Weights of a small transformer language model.
Size: 13 layers, width 640, 10 heads of 64, MLP 2560 tanh GELU, vocabulary 16384, 74.8M parameters.
Architecture: LayerNorm before each block, biases, tied embeddings.
Training: a variant of Adam for these matrices, 884M tokens.
Each number is 128 + 24 x the weight over the matrix's rms, rounded and kept within 0 to 255. Layers, rows and columns count from 0.

# layer 8 MLP down (transposed), 2560x640, rms 0.0431, rows 870-922, columns 320-383
[[101 110 183 133 140 136 163 148 128 170 126 152 117 133 149 108 171 128 173 119 115 123 129  84 116 151 120  94 131 151 134  94 146 126  99 156 109 143 117 133 100 113 120 137 157 119 171 119 132  95 168 139 144 136 115  81 177 117 135 158 162 157 133 117]
 [148 152 122 104 116 106 128 131 150 131 131 126 141 125 157 128 110 133 194  91 126 145  98 156 106 103 129 140 109 130 124 163 195 110 107 133 137 120 110 129 141 136 105 145 147 116 112 115 148 118 148 116 160 141 115 127 108  95 126 114 126 174 108 131]
 [110  99  94 128 114 125 141 147 119 138 139 155 131  79 127 133 153 141 152  86 185 123 155 152 127 146 133 151 133 126 142 133 137 160 108 121  96 117 115 118 116 129 134 130 128 124 113 106 114 113 132 132  80 161 140 136 146 124 146 132 110 135 123 111]
 [111 143 126  76 152 128  98 100 130 126 128 166 116 166 119 137 149 127 134 158 101 127 155 169 114 155 147 144 111 135 123 144 159 113  84  90 141 164 126 171 165 149  83 181 161 150 154 103 147 137 180 144 112  89  87 139 150 137 180 118  96 101 132 112]
 [146 142 118 101 114 130 141  96 123 139 121 133 139 106 152 149 106 130  97  88 131 125  96 124  97 113 122 137 126 123 142 142 113 153 142 158 133 149 130 105 114 122 103 147 157  75 149 108 166 133 151 129 151 145 131  95 128 141 138 100 144 124 114  81]
 [ 91  89 147 135 124 122 117 121 102 140 122 141 152  85 118 111 144 113  97 150 136 171 131 143 151 113 124 147 141 118 139 103 107 138 119  80 136 149 161 166 130 144 144 122 123 120 142 127 160 128 142  91 103 131 120 122 126 123 145 134 118  98 122 113]
 [124 138 113 122 106 145 141 179 144 129 146 117 122 153 126 153 143 124 136 115 115  95 120 159 139 160 172 167 162 129 116 163 167 168 149 141 108  78  93 118  78 122 145 135 123 155  75 131 104 117 135 167 115 110 124 105 120 152 115 123 113 110 136 138]
 [ 87 149 150 140 134 144 144 114 163 167 160 122 129 166 112 104 148 123 160 144 141 160 136  90 116 151 114 167 154 164 165 134 161 116  78 121 100 139 132 114 176  77 119 154 146 142 143 155 145 101 129 137  70 101 153 112 168  81 130 110 143 130 108 131]
 [148 121 122 105 167 147 127 123 118 102 110 109 124 107 122 131 116  95 126 109 112 172  88 127 165 173 113 113 121  87 155 143 148 136 133  75 144 113 113 138 154 153 160 125 117 131 140 146 127 122 109 114 109 163 102 149 137 130 109 111 146 110 142 138]
 [101 158 112  86 134 121  92 145 140 138 139 112 146 139 123 136 136 116 195 120  67  91 149 179  83 161 163 104 121 108 124 104 110 153 109 148 111  80  96 135 104  93 146 135 113 113  85 168 108 129 131 106 197 126 128 102 113 137 123 124 148 116 141 104]
 [152 160  45 171 122 147  96 137 123 115 150  89 127 120 166 121 105 186 165  79 139  96  91 116 109 108  98 105 127 148 142 140  84 108 140 104 123 106 169 148 141 212 145 139 124 154 155 131 121 126 114 100 161 101 101 123 132 121 105 105 165 114 132 135]
 [149 144 123 129 147 160 126 160  93 125 107 154 134  97 116 122 100 118 120 139 132 124 147 125  86 125 115 126 122 144 122 143 154 166 112 113 106 148 107 118 137 102 147 102 128 120 171 121 168 145 173 159 115  93 155 122 110 148 117 143  87 187 160 132]
 [159 111 142 115 121 116 126 123 126 136 135 144 105 123 129  98 129 113 152 107 119 124 122 137 133 156 161 137 134  70 123 117  71 141 136 121  97 132 150 144  86 106 136 164 131 118 119 134 123 137 120 105 109 110 140 149 101 134  93 108 144 112 132 145]
 [157 143 151 121 121 124 135 136 143 104  96 153 127 133 155 102 139  99  95 163 114 135 123 112 159  99 185 172 152  93 109 138 135 102  97 149 154 134 143 147 153 124 109 109 168 150  89 134 112 162 151 125 129 130 101 101 128 123 134 169 158 102 150 152]
 [150 118 137 117 120 134 162 128 162 175  93 128 145 128  94 139 128 143 159 147 108  93 129 123 105 155 127 125 131 109 138 132 112 111 134 120 120 155 116 141 105 115 152 153 164 131 134 109 112 170 132 118 171 117 130  84 128 143 154 131 119 104 100 146]
 [ 88 131 126 149 133  99 118 128 103 127 193 108 147  84 145 134 118 132 134 102 161 131 163 117 120 135 131  85  94 131 124 126 156 157 161  71 121 147 111 128 167 109 158 169 155 105 170  94 172 116 163 147  87 113 124 134 151 103 175 148 183 108 116 117]
 [117 128 159 147 144 148 141 126 139 152 146  99 113 135 178 153 133 111 119 161  94 124 109 146 140 156 110 181 141 114 146 102 151 145 133 130 157 113 105 110 139 167 167 134 132 122 113 145 128 125 131 125  70 126 191 154 138 130 134 120 141  94 146 135]
 [139 173 105 146 147 133 160 149 141 138 118 160 142  92 125 131 143 127 110 156 103 114 143 149 115 140  91 137  71 137 131 160 141 150 189  89 124 108  62  96 149 168 103 125 142 127 154  98 144 136 104 148 149  87 100 139 109  83  83 127 125 103 119 160]
 [120 142  82 155 175 134 139 115 105 115 152 147 126 133 146 122 139 102 137  91 169 173 150 118 136 157 138  96 133 111 188 109 112 152 134  93 167 145 127 136 102 134 146 128 130 149 156 117 138 110 133 154 108 141 123  98 157  93 131 112 114 142 115 171]
 [115 136  97 126 156 152  99 110  89 146 139 151 116  91 179 127 131 130 139 133 138 162 108  86 142 164 115  48 124 111 117 116 129 154 138 129 116 118  83 104  99 132 121 114 128 142 155 172 170 176 144 120 141 176 155 128 191 143 123 108  90 117  93 112]
 [140 153 118 125 128 130 149 134 132 149 116 133 189 143 109  97  87 102 126 116 154 111 119 128 165 129 134 103 120 120 140 131 117 120 128  88 129  91 184 113 108 103 145 154  95  84 122 107  88 147 127  82 120 102 121 126 173 175 147 155 130  78 136 179]
 [159 135 123 104 139  98 118 101 165 128 166 127 167 110 136 145 105 137 117 131 145  92  95 131 126 175 129 150 110 146 126 139 127  90 106 124 142 180 124 125 130 125 153 133 124 166 127 155 162 140  92 138  91  97  99 145  82 152 132  81 113 150 137 171]
 [130 158 118 112 160 116 131 111 130 139 127 119 133 118 129 127 141  98 140 146 144 110 116 129 117 118 134 142 109 131 105 140  92 166 114 104  92 108 146 141  94  81 137 127 119 143 113  84 146 100 109 114 141 144 119 138 134 121  98 131 132 107 140  93]
 [100 130 111 123 103 129 156 132 146 152 119 118 109 149 169 134  89 159 111 138 126 136 106  99 165 148 101 168 167 136 173 127 132  91 128 180 113  82 148  98 138 140 131 116 104 146 129 111 113 127 106 101 158 116  99 107 150 152 160 110 106 150 138  90]
 [ 96 168 114 122 147 101 128  87 117  84 154 138 122 140 115 127 133 143 142 152 160 140 105 110 145 128 145 141 115 126 130 122  99 156 179 146 112 125 141  91 128 110 109 151 123 137 112 127 104 128 131 112 121 153 182  94 177 109 171  75 114 117 115 133]
 [147 114 122 117 101 139 120 153 118  98  97 187 151 143 142 146 147 151 129 119 160 139  95 194 113  98 135  82 135 119 114 105 149 169 121 143 122 127 136 131 144 138 156 142 171 184 167 104 156 138 144 126 102  93 133  96 112 122  95 142 113  93 124 170]
 [156 140  90 142 148 132  98 115 120 138 106 115  93 164 160 119 156 168 126 143 103  73 126 108 124  73 111 125 130 152 125 116 155 139 127 125 174 108 140 150 134 126 140  90 102 158  98  96 121 114 117 168 159 113  98  88 136 113 148 162 103  90 129 136]
 [136  96 133 128 160 143 147 102 120  92 135 180 129 136 106 135 135 134 134 166 128  84 145 161  98 170 135  96 168 108 108 142  99 173 107 109 156 113 181 153  89  77 131  99 145  99 137 109 142 126 132  93 109 128 102 169 133  95 126 146 148 142 157  88]
 [144 160 152 132 142 144 143 139 145  95 130  51 152 139 122 103 144 140 132 153 131 104 136 118 105  90 145 120 135 121 132 123 110  86 121  98 103 117 141 108 145 144 175 125 128 133 160 135 113 141 123 112 117 119 149 143  79 101 181 135 178  97  92 156]
 [142 145 110 105 101 132 121 100 137 125  83 120 129  77 112  72 170 156 171 134  70 149 125 153 155 125 122 141 106 111 150 130 107 124 141 117 165 126 154 136  85 113  99 185 139 116 109 161 122 111 122 104  99 129 117  71 151 103 110 138 145 128 106 142]
 [119 139  63 141 165 140 192 152 135 102 118 133 117 138 112 135 179 143 132 110 141 129 137 123 121 102 107  92 140 140  68 130 117 159 120 126 137 120 132 128 148 113 132 128 104 165 110 164  96 112 129  90  87 142 107 161 138 113 132 153 101 135  94 123]
 [105 119 137 119  98 143  86 151 142 154 134 139 181 116 140 170 134 107 143 121 147 127 131 122 128 105 174  99  92 135 126 144 107  95 104 159  87 159 132 126 134 138 148 138 127 128 132 119 118 140 141 123 143 136 132  82 112 108 150 145 121 138 151 121]
 [141 129 119 155 113 143 124  93 101 139  91 100 141 136 109 127 151 142 135 141 129 125 134 113 101 145 138 150 131 130  84 121 148 129  69 128 142  98 147 166 156 135  77 120 103  96 135 117 101  89  92 129 135 118  87 141  66 139  76 130  96 167 153 107]
 [104  82 106 102  53 105 180 124 101 148 127 145  98 125  89 141 125  96 141 100 128 149 133 140 135 128 168 127 128 162 183 140 116 134 135 114 136 117 131 117  95 143 171  51 130 144 149 116  57 129 144 129 140 114 169 119 137 104 137 114 159 114 149 124]
 [133 132 130 124 113  86  98  77 117 144 109 117 119 132 139 125 119 126 145 149 148 135 124 154 125 131 136 122 132 108 116 145 110 157 108 131 127 110 111 135 119 144 134 104 132  97 165  94 150 100 144 134 105 149 122 132 104 150 103 115 115 150 180 136]
 [131  96 160 107 135 141  92 131 115 116 139 102 123 106 109 168 150 117 125  87 100 122 104 123  95 115 153 114 113 123 138 101 107 143 129 119 159 173 170 123 162 159 136 126 151 145 144 152 161 165 157 118 136 144 118 100 119  96 125 145 119 103 105 147]
 [162  73 132 100 133 117 156 133 153 158 134 125  93 145 103 128 136 129 100 123 132 116 144 105 139 118 134 142 101 145 134 150  86 162 128 115 143 140 143 123 121 122 123 151 127 110 134 104 129 133 119 137 137 110 123 120 159 119 124  88 120 139  96 129]
 [114 105 147 161 130 163 117 120 137 124 137 138 190 104 107 157  84  86 155 131 112 134 154  85 114  87 147 123 166 142 132  98 115 129 130 164 120 136 161 111 135 126 150 136  95 134 101 102 104 175 113 137 108 152 147 109 173 146 100 102 161 153 148 156]
 [132 149 166 169 129 165  76 184 126 141 120 141 135 160 125 119  83 130 107 157 144 127 183 107  91 132 119 113 115 106 134 108 123 119 136 124  88 127 160 159 172 105 152 162 103 139 172 110  87 143 146 174 117 142 119  87 148 154 117 105 103 116 119 139]
 [123 117 147 173 127 135 162 111 130 151 112 140 144 148 131  61 107 122 141  98  90 144 113 116  93 131 128 116 174 104 141 136 150 155 133 122 125  87 111  92 182 117 114 149 146 145 124 146 144 116 138 162 127 168 142 120 103 116 115 159 146 112 157  87]
 [114 110 100 142 120 137 122  91 130  89 147 164 142 162 130 153 114 128 178 141 152 161 124 157 126 112 100 137 122 106  76 127 142 140 121 110 134 133 103  96 122 129 111 114 125 110 113 144 142 126 171  92 137 129 143 159 102 114 138 112 127 121 140 154]
 [ 65 106 138 136 124  64  97 121 135 128  69 131 142 109 129 145 135 127 136  98 125 120  98  95 104 123 120  73 109 127 114  84 175 162 154 138 141 108 155 158 118 159 187 143 130 146 176 127 142 186 150 114  90 127 127 107 166 112 122 137 142 130 163 144]
 [ 93 113 138 168 155 124 165 113  74 121 138 147 129  62  94 117 127 133 128 152 154 120 142 110  83 114 158 155 126 151 119  87  79  93 101 117 133 153 148 132 121  96 128 148 165 146 117 130  92 151  99 112 112 126 146 145 126 121  89 113 134 169 148  88]
 [161 149 112 108 135 134 124 107 162 112 139 132 135  91 139 111 121 133 129 121 110 163 109 128 151  98 127 118 119 132 146 144 123 153 127 113 130 122 167 108  96 100 127 155 131 126 154 135 121 138 120 120 168 118 167 161  86 119 146 155 113 152 130 150]
 [106 124 188 119 104 131 139 113 170 179 101 135 115 105 132 137 144 128 104 118 140 111 130 156 140 111 118 122 146 151 105 158 174 146 112  85 141 146 107 163 152 136  98 169 182  84  86 132 139 156 102 104 132 143 130 125 151 139 158 144 120 117 147 129]
 [ 89 112  96 174 130 179 147 138 139 104 112 177  92 118 104 138 121  59 119 147 158 154 148 122 117 143 125 138 127 116 141 115 166 110 148 137 130 110  98  98  91 128 142 120 113 195 133  58 114 144 103 149 137 149 116 124 137 129 107 110 142 169 167 114]
 [105  99 176 105 119 137 161 136 118 133 126 134 160 139  97 113 115 127  78 112 147 131 144 136 135  94 115  79 126 179 155 125 115  66 155 110 121 137 143 115 120 115 128 137 107 130 124 145 172 142  75 130 141 144 122 110 117 155 110 136  82 165 157 109]
 [120 126 119 112 143 135 105 131 146 116 140 122 107 154 131 112 145 168 154 123 109 111 117 117  95 165  82  91 144 104 154  95  77 118 149 117 155 157 138 139 124 148 126 181 144 130 111 147 123 129 126 104  90 127 148 110  98 176  90  74 118 170 115 146]
 [144 162 141 150 147 134 170 118 128 113 218 110 145 102 152 108 109 139 157 110 124  78 149 173  70 151 139 148 116 130 141  97 118 152 104  99 115 116 141 135 152 107 146 138 134 211 140 174 114 132 129 133 122 140 160 105 129 101 142 126 144  84  98 122]
 [144 121 124 101 105 123 141 132 121 111 161 135 112 137  95 151 108 111  74 130  74 142 167 110 152 132 142 140  78  93 121 111 119 104 140 155  74 123 142  95 140 125 130 122 115 137 155 163  91 105 106 124 142  83  73 134 149 161 154 124 117 151 115 124]
 [133 131 107 140 135 136 159 119 121 143 105 108 181 119 153 103 115 125 152  99 163 122 114 134  72 116 107 141 135 146 133 173 147 138  76 155 108 155  82 108 100 163 119 154 155  96  92 111 159 125 143 139 105  98 148 105 102 137 168 103  97  79 163 129]
 [131 133 133 157 125 101 134 138 130 132 124 135 145 151 136  97 150  85 102 134 140 117 132 110 142 121 143 157 106  74  91 117 130 100 118 160 129 157 120  93 133 148  97 135 148 100 111 106 107 108 102 104 115 111 150 129 149 155 142  86 134 153 135 156]
 [ 69  90 183 151  97 102 165 127 150 143 137 127 129 132 170 106 155 129 135  90  89 171 150 151 128 149 142  92 173 175 128 109 169  89 158  62 104 163 100 111 179 145 158 115  88 111 158 113 173 139 165 141 143 166 134 166 150 117 121  90 153 107 127  55]]
# layer 8 MLP up, 2560x640, rms 0.0431, rows 871-922, columns 320-383
[[ 92 159 107  82 138 153 132 118 147 141 143 108 105 120 151 160 152 140 100  98 107 134 149 104 169 164 135 137 149  96 124 143 106 145 178  99 109 156 116  80 123  96 154 174 153  23 127 137 127 132  90 162 112 119 119 146 160 118 145 102 178  85 131 107]
 [136 168 166  96 164 127 109 107 152 149  86 148  90 111 144 131 141 160 159 146 121 107 174 112 126 135 115 116 125  70 162 138 129 123 140 132 133 127 152 119 142 133 143 122 138  91 114 113  88 164 108 129 143 139 118 118 180 104  81 102 111 144 137  69]
 [127 114 130 154 138 100  88 136 148 107 112 128 108 164 111 112 117 116 129 130 121 174 140 118 159 137  91  86 134 116 121 182 123 128 105 116 131  99 121  77  92 116 135 119 184 155 136  98 129 127 126 118 115 128 166 134 145 145 154 170 129 153 111 162]
 [122 154 128 137 129 145 128 124 126 133 124 119 102 155 147 118 117 132 151 133 146 121 151 116 145 126 117 112 120 129 132 129 166 110 106 137 127 151  95 141 153 136 157 126 111 151 123 142 120  91  98 111 110 121 130 110 109 114 136 147 107 137 159 153]
 [115 159 113 150  95 114 117 129 121 153 162 141 111 112 134 153 131 138 144 199  92 129 113  89 117 126 120 134 110 135 128 133 139 141 145 104 122 110 111 110 116 152 165 142 138 159 174 148 119 159 101 156 116 137 102 133 109 149 150 143 137 151 102 106]
 [113 139 138 147 157 156 145 128 100 146 122 117 136 139 137 102  98 144 100 152 147 158 133 133  95 137 139 137  95 107 114 135 122 131 135  79 136  92 134 166 146  53  99  95 122  87 146 132 155 179 130  76 150 151  87 149  93 142 102 111 111 163 104 106]
 [131  76  92 171 140 141 126 115  92 122 149  94 100 168 115 166 132 142 100 124 122 109 155 126 114 120 134 140 134 120 108 145 138  74 142 105 114 124 120  76 134 127 111 121 101  98 114 149 143 141 153 116 102 120 130 100 127 131 121 132 149 121 135 109]
 [154  99 152 144 125 157 102 119 103 123  86 138 153 137 129 120 150 136 134 121 152 166 162 132 147 109 124 148 128 169 102 123  62  64 149 109 120 101 136 123  83 130 147 111 153 119 143 115 143 146 101 102 108 125 134 147 149  84 140 129 140 181 126  98]
 [140 124 144 143 142 148 111 125 128 129  98 128 111 120 118 154 144 144 139 108 115 128 153 112 127 166 116  98 104  82 116 122 118 117 121  84 137 138  92 135  81 145 109 114 140  94 132 147 124  90  93 126  91 116 146 152 177 119 140 116 105 142 138 127]
 [127 114 139 154 167 140 111 138 155 150 150 160 114 121 137 117 110 137 186 113 121  95 130 105  78 187 128 122 145 127 111 141 126 123 127  71 116 138 138 106 155 156  75 195 132 137 161 124 147 141 128 116  89 103 187 108 115 111 136  99 147 127  91 109]
 [132 137 133 104 116 145 102 136  80  96 139 145 170 168 108 112 156 121 140 138 130 121 123 125 137 148 127 129 133 135 107 131  87 130 127 164 114 116 123 119 120 152 136 129 117 143 202 143 149 119  90 122  92 110 157 109 137  94 104 122 157 116 120  76]
 [143 125 111 168  77 122 146 127 125 138 106 118 122 139 148 116 114 147 124 142 140 134 156 101 121 114 119 137 104 154 153 122 139 139 126 121 129 155 135 137 141 139 131 120 128 153 147  97 146 159 151 160 102 171 104 144 153 127 148 149 109  79 129 132]
 [117 141 142 163 118 144 128 167 170 107 108 189 122 144 146 159 168 137 150 134 158 131 151  60 131 138 124 101 134 142 115  85 150 141 121 109 118 110  64  91 120 111 121 133 162 105 129  94 172 127  99 142  91  84  82 133 179 134  54 153 120 107 157 119]
 [148 117 139  95 170 111 126 142 141 134 172 130 129 111 117 131 121 114 107 109 100 136 139 146 142 129 137 164 145 100 139 120 165 128  98 117 148 108 112 129 179  97  95 131 148 139 161 143 115  77 142 139  96 150 143 109 152 114 132 161 169 147 127 153]
 [107 135 126 120 138 134 182 116 113 133 126 203 121 168 119 125 125 114 144 113 125 120 149 117 128 119 130 107 130 183 130 148 118 130  75 125 113 179 145 141 133 134 135 151 128 164 166 116 133 108 152 124 120  89 113 101 147 124 130 123 116 120 108 130]
 [143 147 135 114 125 113 139 133 118 114 129 166 126 129 168 141 125 136 135 124 106  97 132 150 119 138  49 133 143 115 125 108  97 110 113 118 141 116 138 111 108 123 140 126 122 114 101 132 139 144 125 104 148 116 116 102 125 129 161  99 108 124 146 138]
 [165 104 147 136 170 105 102 137 111 123 104 174 147 103 131  80 120 120 173 135 157 149 127 125  94 121 115 112 137 133 101 103 102 138 103 126  96 128 122  73 139 117 162  96 132 135 146  85 107 133 108 143 115 158 155 155 167 113 134  90 130 137 147 147]
 [170 119 139 137  99 128 150 124 126 178 118 149 157 156 123 128 112 169 145 168 119 124 112 131 166 133 114 122 116 136  98 115 115 138 118 168 104 144 143  91 176 135 122 142 114 140 125 123 148 125 151 132 132 131 168 153 170 133 147 115 106 131 130 170]
 [156  89 120 158  93 130  98  90 115 144  98 115 144 118 136 145 151 101 158 168 176 142 124 144  94 169 116 106 140 112 125  80  69 111 115 123 104 109 150 151 118 100  90 108 141 135  87  84 178 119 117 100  64 113 151 117 138  53 111 101 139 137 123 145]
 [145 152 132 109 124 119 108 133  93 159 140 139 178 120 134 112 103 121 170 175 122 130 156 143 155 126 106 148 108  78 141 112  82 145 134 115 146 107 106 105 140 146 145 133 105 121 146 179  96 161 126  94 103  76  90 116 119 140 108 125  95 141  81 120]
 [100  97  89 112 141 107  98 161 190  94  65 126 104 123 113 126 149 132 126 161 137 149 117 154 180 146 158 119 133 145 103 146 168 177 113  89 107  64 125 131 150 113  97 144 159 144 121 112  96 101 146 140 119 111 140 146 117 113 112 122 163 176 122 145]
 [145  95 102 145 134  78 119 119 143 121 145 147 145 166 126  87  80 161 152 129 130 122 125 157 130 138 132  78 117 126 137 131 125 139 126 120 128  99 100 132 120 149 105 169 161 136 117 131 139 178 151 147 131 159 120 119 141 148 163 143 111 107 148 125]
 [125 136 152 122 154 108 135 110 105  91 144 180 120 139 147 116 115 168 101 109 158 118 139 125  95 138 152 154 103 167  94 147 111 161 145 127 122 140 142 176  75 141 142 126 157 111 153 118 119 174 149 120 162 151 122 114 126  79 107 106 114 137 125 138]
 [144 132 141 188  88 142 125 127 186 107 121 137 160 131 120 157 141  83 117 160 123  82 124 118 124 125 115 128 150 146 153 138 152 106 127 115 147 148 105 118 136 144  77 120 136 146 130 142  98 145 109 107 114 134 119 145 124 120 115  97 149 116 143 125]
 [142 150 126  76 140 122 122  85 146 126 120 175 132 109 139 174  96 142 136 209 137 141 154 126 122 155 145 153  97 129 144 137  74  95 139 149 165 111  95 121 134 120  95  95 160 149 162  90 184  88 150  90 126  98 123 102 105 152 109 151 145 155 161 132]
 [129 100 144 116 126 138 146  87 128  83 128 107 109 168 179 111  67 135 116 108 179 135 124 102  95 115 113 125 130 158 147 122 169 141 152 121  93 158 124 158 165 106 150 127 135  89 138  83 147 133 147 153 116  68 150 109 118  60 154 145 107 150  90 135]
 [128  71 117 166 125 157 124 130  97 100 138 123 136 130 136 112 118 151 127 130 131 129 159 157 151 109 169 120 104 116 100 168  93 149 138  90 152 121 135 117  78 101 113 109  94  50 130 142 121 144 163 141 142 141 106 151 122 143 107 123 168 136 146  49]
 [124 128 175 149 108 121 171 141 118 141 125 134 118 136 150 108 139 155 138  95 121 133 148 132 131 129 147 145 156 162 104 111 121  86 120 137 163 101  57 147 107 134 152  86 144 163 112 128 187 135 113 159 163 141 128 115 132 111 132 148 148 156 124 147]
 [ 99 114 187 122 137 142 156 135  93 134 128 128 126 162 132 153 143 154  94 116 161 114 152  96 125 163 128 124 174 155 129 137 122 120 160 116  90 148 117 154 117 111 164 109 102 132 158 145 130 120 125 117 131  96 173 197 121 112 118 183 136 160 114 118]
 [150 125 142 171 103 206 156 116 118 169 112 127 146 111 119  90 143 137 118 121 104 132 153 121 150 104 137 111  91 111 144 113 161 136 103 124 111 160 127 108 106 179 130 118  84 126 126 151 111  75 151 155  91 102 138 117 152 160 146 139 141 140 126 107]
 [168 115 114 156 142 157 122 116 122 126 116 159 142 145 112 120 115 144 102 112 146 136 124 142 144 183 133 163 102 164 108 127 103 119 160 117 120 163 151  80 192 113 113 143 123 151 125 131 152  98 121 179 109 131 146 144 169 112 112  96 176  99 113  96]
 [141  95  95 131  91 140 103 107 118 164  84 129 127 164 133 120 144 145 136 129 112  81 128 133 127 150 111 120 130  85 120 109 122 120  98 100  61 153 140  95 112 125 129 126 132 113 126 147 149 132 159 106 123 156 174  97 111 116 113 142 186 154 133  81]
 [142 138 192 137  95 140 129 156 114 119  87 120 111  82 111 112 165 135 130  88 117 112 144 117  73 183 101 127 106 117 115 146  90 119 134 148 164 115 148  94 108 129 167 154 132 123 160 118 165 138  91 151 125 137  86 182 167  99 153  99 112 110 145 102]
 [142 161 138 144 160 128  86 128 160 101 113 146  96 113 145  83 125 140 123 112  93 129 126 117 123 149 139 128 144  89 168 118 162 121 103 135 109 138 146 152 154 129 111 142 116 162 116 141  75 165 128 143 114 138 146  83 144 128 135 112 136 144  80 115]
 [103 142 114 131 150 119 129 183 112 138 146 122  69 126 116 128 102 108 149  95 136 126 154 130 169 135  96 101 180 141  90 113 103 113 137 156  88 142 113 132 103 114 108 141 132 113 101 104 158 113 118 137 125 122 138 124 153 131 173 112 161 147 112 139]
 [155 154 134  82 146 133 123 118 130 138 133 110 125 121 113 111 146 132 131 120 139 105 158 129 130 143  80 125 129 118 117 117 155 145 116 140  64 166 131 156 154 160 140 169 194 120 174 104 138 131 152 128 136 100 151 136 128 149 131 156 121 121 143 105]
 [145 113 141 127 129 143 108 104  99 119 128 130 148 122 110  80 134 133  63 131 151 120 160 129 131 149  88 133 147  92 118 102 146 139 120  99 116 112  79 131  79 105 144 143 111 146  98 126  94 143 128 156 139  93 126 103 146  85 113  90 106  92 112 128]
 [165 162 111  93 135  96 150  95 105 106 147 141  93 165 152 148 130 131 109 133 110 126 111 128 144 146  66 123 138 126 149 125 162 100 112 127 148 120 102  66  92 161 161  55 161 129 117 117 151 120 139  96 128 102 123 119 130 122 118 119 116 151 133 109]
 [134 114 104 121 148 151 129 134 104 126 160 129 116 145 143  87 137 115 156  86 157 122 113 118 113 106 137  92 114 149 134 124 121 117 150 117 154  76 104 156 127 130 133 123 123 131 148 117 148 147 116 133 118 170 132 160 132 173 132 162 123 136 127 146]
 [127 147 130 135 140 105  79 125 102 187  93 124 165 136 130 116 146 136  93 114 128 103 148 132 129  97 134 139 124 158 138 115 118 182 114 130 157 171  79 158  89 117 129 151 115 181  79  96 145  97 124 115 154  82 129 115 152 140  99 140 158 145 103 164]
 [114 139 161 147 187 115 131 133 133 176 136 114 135 161 124 134 176 133 126 139 158 136 117 108 104 130 142 111 120 127 120 131 152 117 130  68 137 134 119 132 117 100  86 111 166 101 160  84 108 115 125 120 120 111 119 148 152 145 149 114 148 105 143 134]
 [149 124 134 124 169 147 137 111 135 141  89 112 148 123 155 154  98 139 134 100 141 142 101 124 114 151  69 131  69 129  99  93 168 142 145 123 120 139 152 159 132 110 143 101 128 122 118 105 144 101 118 120 164 133 131 126 170 145  94 138 104 125 134 121]
 [ 97 113 120 132  81 125 109 138  98 102  91 120 124 132  93 169 143 124 133 107 108 160 157  73  67 153 120 114 131 145 131 149 130 162 132 119  75 110 112 145 163  94 126 119 170 104 122 104  91 117 129 137 146 142 124 120 121  85 145 101 123 129  87 123]
 [ 98 101 112 140  94 118 144 104 147 129 152 132 128 130 114  73 165 131  81 115 121 142 143 102 144  91  96 128 147 176 130 105 149  86 154 133 123 127 152 148 118 136 125 152 141 118 139 143 116 134 198 131  72 125 122 152 117  91 126 173 128 100 156 137]
 [ 84 182  96 134 151 176  97 122 107 104 158 172 102  95 116 152 130 164 127 125 141 156 137 132 107 152 150 148 117 145 100 149  82 126 102  83 158 126 126 111 134 132 114 109 110 130 110 156 124 182 206  99  72 151 113 143 154 158  96 140 150  90 129 121]
 [106 100 149 117 143 179 142 134 133 119 106 154 150 109 124 156 151 117 150  76 121 129 123  74 108 139  78 115 113 119 115 108  83 135 148 164 137 113 121 139 129 120 103 133 143 130 167 131 109 120 128  95 130 156  95 115 115 118 154 115 114 114 152 159]
 [195 116 129 108 142 119 101 141 154 140 155 197 141 160 138 100 164 106 146 124 127 144 124 154 143 143 127 113 161 110  70 157 118 141 129 106 155 143  93 127 145 119  99  88 106 139 109  70 150  87 104 165  93 113 138 116 151 120  89 157 143 122  76 114]
 [128 119 116 136 109 149 115 157 135 122 129 132 158  90 133 145 117 121 165  77 137  91 133 149 103 164 159  85  97 137 123 111  94 138 105 110 151 125 116  97 143  96 107 136 139 138 123 136 132 155 171 125 112  93 123 128 106 129 137 116 121 112  82 120]
 [136 124 122 106 165 127 140 145 116 151 131 186 156 173 168 134 165 169 162 137 146  88 122 145  76  94 121 133 142 119 106 120 112 117 123 114 117 166  89 175  82 155 123  92 139 102 119 111 137  95 105 130 123 150 142 205 102 142  95 132 152 178 136 142]
 [107 119 121 139 122 152 111 124 101 143  83 113 148 132 128 124 137  96 125 137 122 160 142 114 118 171 114 148 121 143 138 144 125 126 102 137 128 116 135 135  70 131  99 143 120 143 120 116 129 141 156 107 110 108  77 121 150 171  73 114 157 144 110 104]
 [120 158 147  90 143 134 148  80 127 152 176 110  66 106 174  99 125 125 124  83 137 137 130 125 116 129  79 114 115 146 154 130 144 160 123 104 111 123 147 115 104 108 159 112 129 110 135 130 121 121 113 116 112  73  84 150 122 115 116 134 100  62 133 151]
 [129 159 111 125 125 189 190 138 157 127 105 173 151 149 139 141 117 114 130 121 105 162 125 119  97 142 131 103 135 110 100 142 117 112 127 123 123 123 125 115 135 122  96 115 142 161 170 160 156 184 102 140 126 183 109 138 195 135  99 182 128 125 103 142]]